Weights of a small GPT-style language model, trained from scratch on English Wikipedia: MLP 704 SwiGLU, rotary positions.
Each number is 128 + 24 x the weight over its row's rms, rounded and kept within 0 to 255. Layers, rows and columns count from 0. The size above them is the row's rms in percent of the matrix's.

# layer 11 MLP down (transposed), 704x256, rms 0.125, rows 511-514, columns 0-127
size [102 108  99  96]
[[137  99 185 110 160  65 113 130  97 119  84  69  90 123 119 153 146 123 141 162 130 119 124 148 136 139 141 135 153  86 129 114 140 119 125 144 135 141  78 139 138 128 117 113 144 159 148 158 107 155  68 171 140  95 126 108 146  98 116 135 138  84 145  96 154 174 104 121 161 125 111 155 109 147 113 146 103 143 112 148 134  88 136 148 128 106 123 100 131 109 132 149 102 128 121 119 170 115  83 138 116 141 134  96 101 124 122 149 115 190 133  82 136 142 177 112 139 102 136 134 144 162 102 142 161 126 114 130]
 [107 172 141 130 160 155 131 121 124 133 175  85 126 111 106 157 157 164 122 107 141 123 122 131 143 115 117 122 137  80 142  87 123 129 137 148 106 130  40  98 141 130 118 118 171 129 126 120 196 126 165 132 142  74 105 149 123 145 130 109 170 117 134 138  97 138 119 111 149 122  37 158 103 177 101 176 139 100 156 138 107 127 145  79  91 124 153  95 141 114 118 124 165 105 154  93 129 141 124 162  97 116 140 145 124 110 145 111  98 151 137 119 110 118  93 155 142 119  99 110 100  97 137 111 138 115 159 115]
 [138 139 155 115 127 124 162 188 147 120 124 118 120 113  90 113  94 137 108 179 146 161 118 127  95 141  99 136 113 164 117 141 100 154 130 128 177 118 178 146 157 127  98 111 120 142 109 136 114 145 130 119 160 144  80 128 137 122 151 126 107 116 137 158  90 137 181 119 107  92  67 127 112 111  97 121 122 156 103 128 101  95 130 137  92 141 129 115 134 147 147 112 118 128 129 125 155 119 140 158 129 138 154  85 128 152 132 136 129 113  67 136 130 127 103 121 149 118 107 137 129 151 159 134 165 127 136 140]
 [117 161 110 123 170 126 111 143 101 106 118 135 136 130 104 131 106 129 159 129 107 116 166 141 165 128 143 132 128 174 136 118  74 168 116  99 140 142 126 171 159 121 116 141 126 151 119 154 143 145 100 131  78 142 152 139 140 127 115 145 158 111 113 130  83 126 124 103 146 115 183 137 132 129 109 101 120 107 141 152 118 123 138  89  91  88 133 134  83 127 117 135 129 138 158 131 144 139  79 158 151 132 131 201 145 140 138  80 129 160 127 140 136 122 126 110 106 110  93 111  89 150 109 184 139  86 140 149]]
# layer 11 MLP gate, 704x256, rms 0.124, rows 512-515, columns 0-127
size [ 99 102 104 100]
[[133 101  88 128  98 154 134 170 133 136 141 111 105 120  89  82  73 119 178 114 111 113 153 157 134 161 143 122 157 108 144 128 119 113 143 118 105 118 124  81 119 122 103 122 134 134 164  89 154 108 131 143 107  58 127 115 121 135 140  79 181 111 132 127 119  70 153 122 100 111 134 122 138 143 123 108 129  96  96 117  87 111 129 128 141 168 136 100 167 123  98 136  99 105 109  85 115 117 119 119  81 145 138  97 121 162 118 100 128 126 172 126 135 140 157 127 118 125 163 131 150 140 166 167 145 157 127  93]
 [185  94  82 148 122 132 132 134 202 155 149 132 115 131 103 141 122 120 107 119 143 128 109 158 104  79  96 141 110 110 127 140 125 176  95 127 146 125  81 136  89 131 138 131  95 139 135 174 129 106 149 120 133 112 139 128 122 136 129  95  98 123 150 139 150 115 176 143 125 142  88 131 110  91 177 120 137 135 151  81 140 106 125 116 124 135  97 132 112 139 108 148 133 118 135 140 157 147 100 132 132 123 162 149 135 140 141 109 102  64 127 117 126 106 134 108 131 105 161 146 116 103 124 126 142 115 152 140]
 [154 139 121  95 125 120  82 119 177 108 150 121 128  79 115 111 121  74 122 164 128 176 126 155 120 119 104  96 142 119 132 125 153 138 105 126 176 105 154 124  88 152 120 152 103  85 123 147 144 115 165 136 117 128 126 129 174 125 117 151 155 124 171 134 113 151 177 162 117 128 116  82 178 157  70  99 138  89 152 133 100 121 124 113 138 147 120 143 158 130 108 118 152  68 106 143 116 114 159 129 132 127 115 101 114 185 140 126 124 129 116 136  96 126 131  93 129 146 114 141 126  76 132 129 135  65 160  96]
 [139 119 159 138 123 136 114 119 105 143 166  75 109 154 133 123  74  66 121 179 142 103 124 120 165 110 149 134 154 158 144 147 145 135 128 110 107 117 143 125 121 132 138 128 140  94  95  86 171 115 184  92 155 106 142 130 133 153 150 115 162 110  52 133  93 121  97  95 137 119 115 119 122 126 132 173 158 125 149 111 105 120 118 140 165 132 139  97 173  87 132 146 123 127 163 143 101 129 116 107 119 107 139 109 184 116 154 142 129 130 114 146 115 101 136 138 175 151 124  81 102 115 115 171 119 100 141 151]]
# layer 11 MLP up, 704x256, rms 0.131, rows 512-514, columns 0-127
size [102 102 105]
[[ 98 113 116 109 140  87 107 137 121 107 135 119 124 162 153 156 150 115 112 111 155 153 133 148 122 127 119 130 122 152 132 121 125 132  74 115  91 136 150 133 113 138 166 138 139 124 117 150 150 120 105 150 124 101 204  89 133 128  79 165 131 116 116 132 138 163 128 112 116  91 172 130 151 114 139 117 108 124  98 129 105  90 111 110 134 104 176 145  99 132 116 103  99 123 129  86 153 118 114 145 167 120 133 133 120 151 127 118 131 164 137 143 124 166 112 156 133 172 155 120 129 154 169 137 147 153  90 121]
 [147 114 174 115 145  90 100 126 133 126  80 111 154 130 156 116 111 116 118 136 172 137 108 125 105 109 186 106 139 130 114 137 154 134 110 147 158 178 147 128  85 143 180 151 174 137 137 148  89 142 129 144 114  91 178 133 166 169 135 158 156 159 137  79 150 174 169 153 166 155 159 118 135  85 178 132 131 128  86 127  92 140 129 111 110 111 164 100 138 161 120 156  99 164 101 140 147  88 132 123 172  95 150 110 114 138 135 183 137 122 125 101 140 128 108 170  63 145 147 123 159 126 109 127 104 137 115 120]
 [136 115 126 134 107 123 121  75 140 116 122 132 161 119 177 124 130 174 107 134 140 147 133 119 133 112 126 101  83 143 111 125 118 171 144 125 140 158 122 179 101 141 124 120 127  73 134 145 127 191 182 140 145 132 115 152 158 110 161 120 123 119 161 147 130 122 163 120 125 144 100 161 103 134 117 132 100 127 130 120 138 133 115  94 115 130 115 111 128 126 127 139 137 132 133 132 144  81 153 178 112 100 124 132  88 207 121 120  93 139 144 182  83 115 191 160 114  94 120 160 104 114 137 105  95 130 135 110]]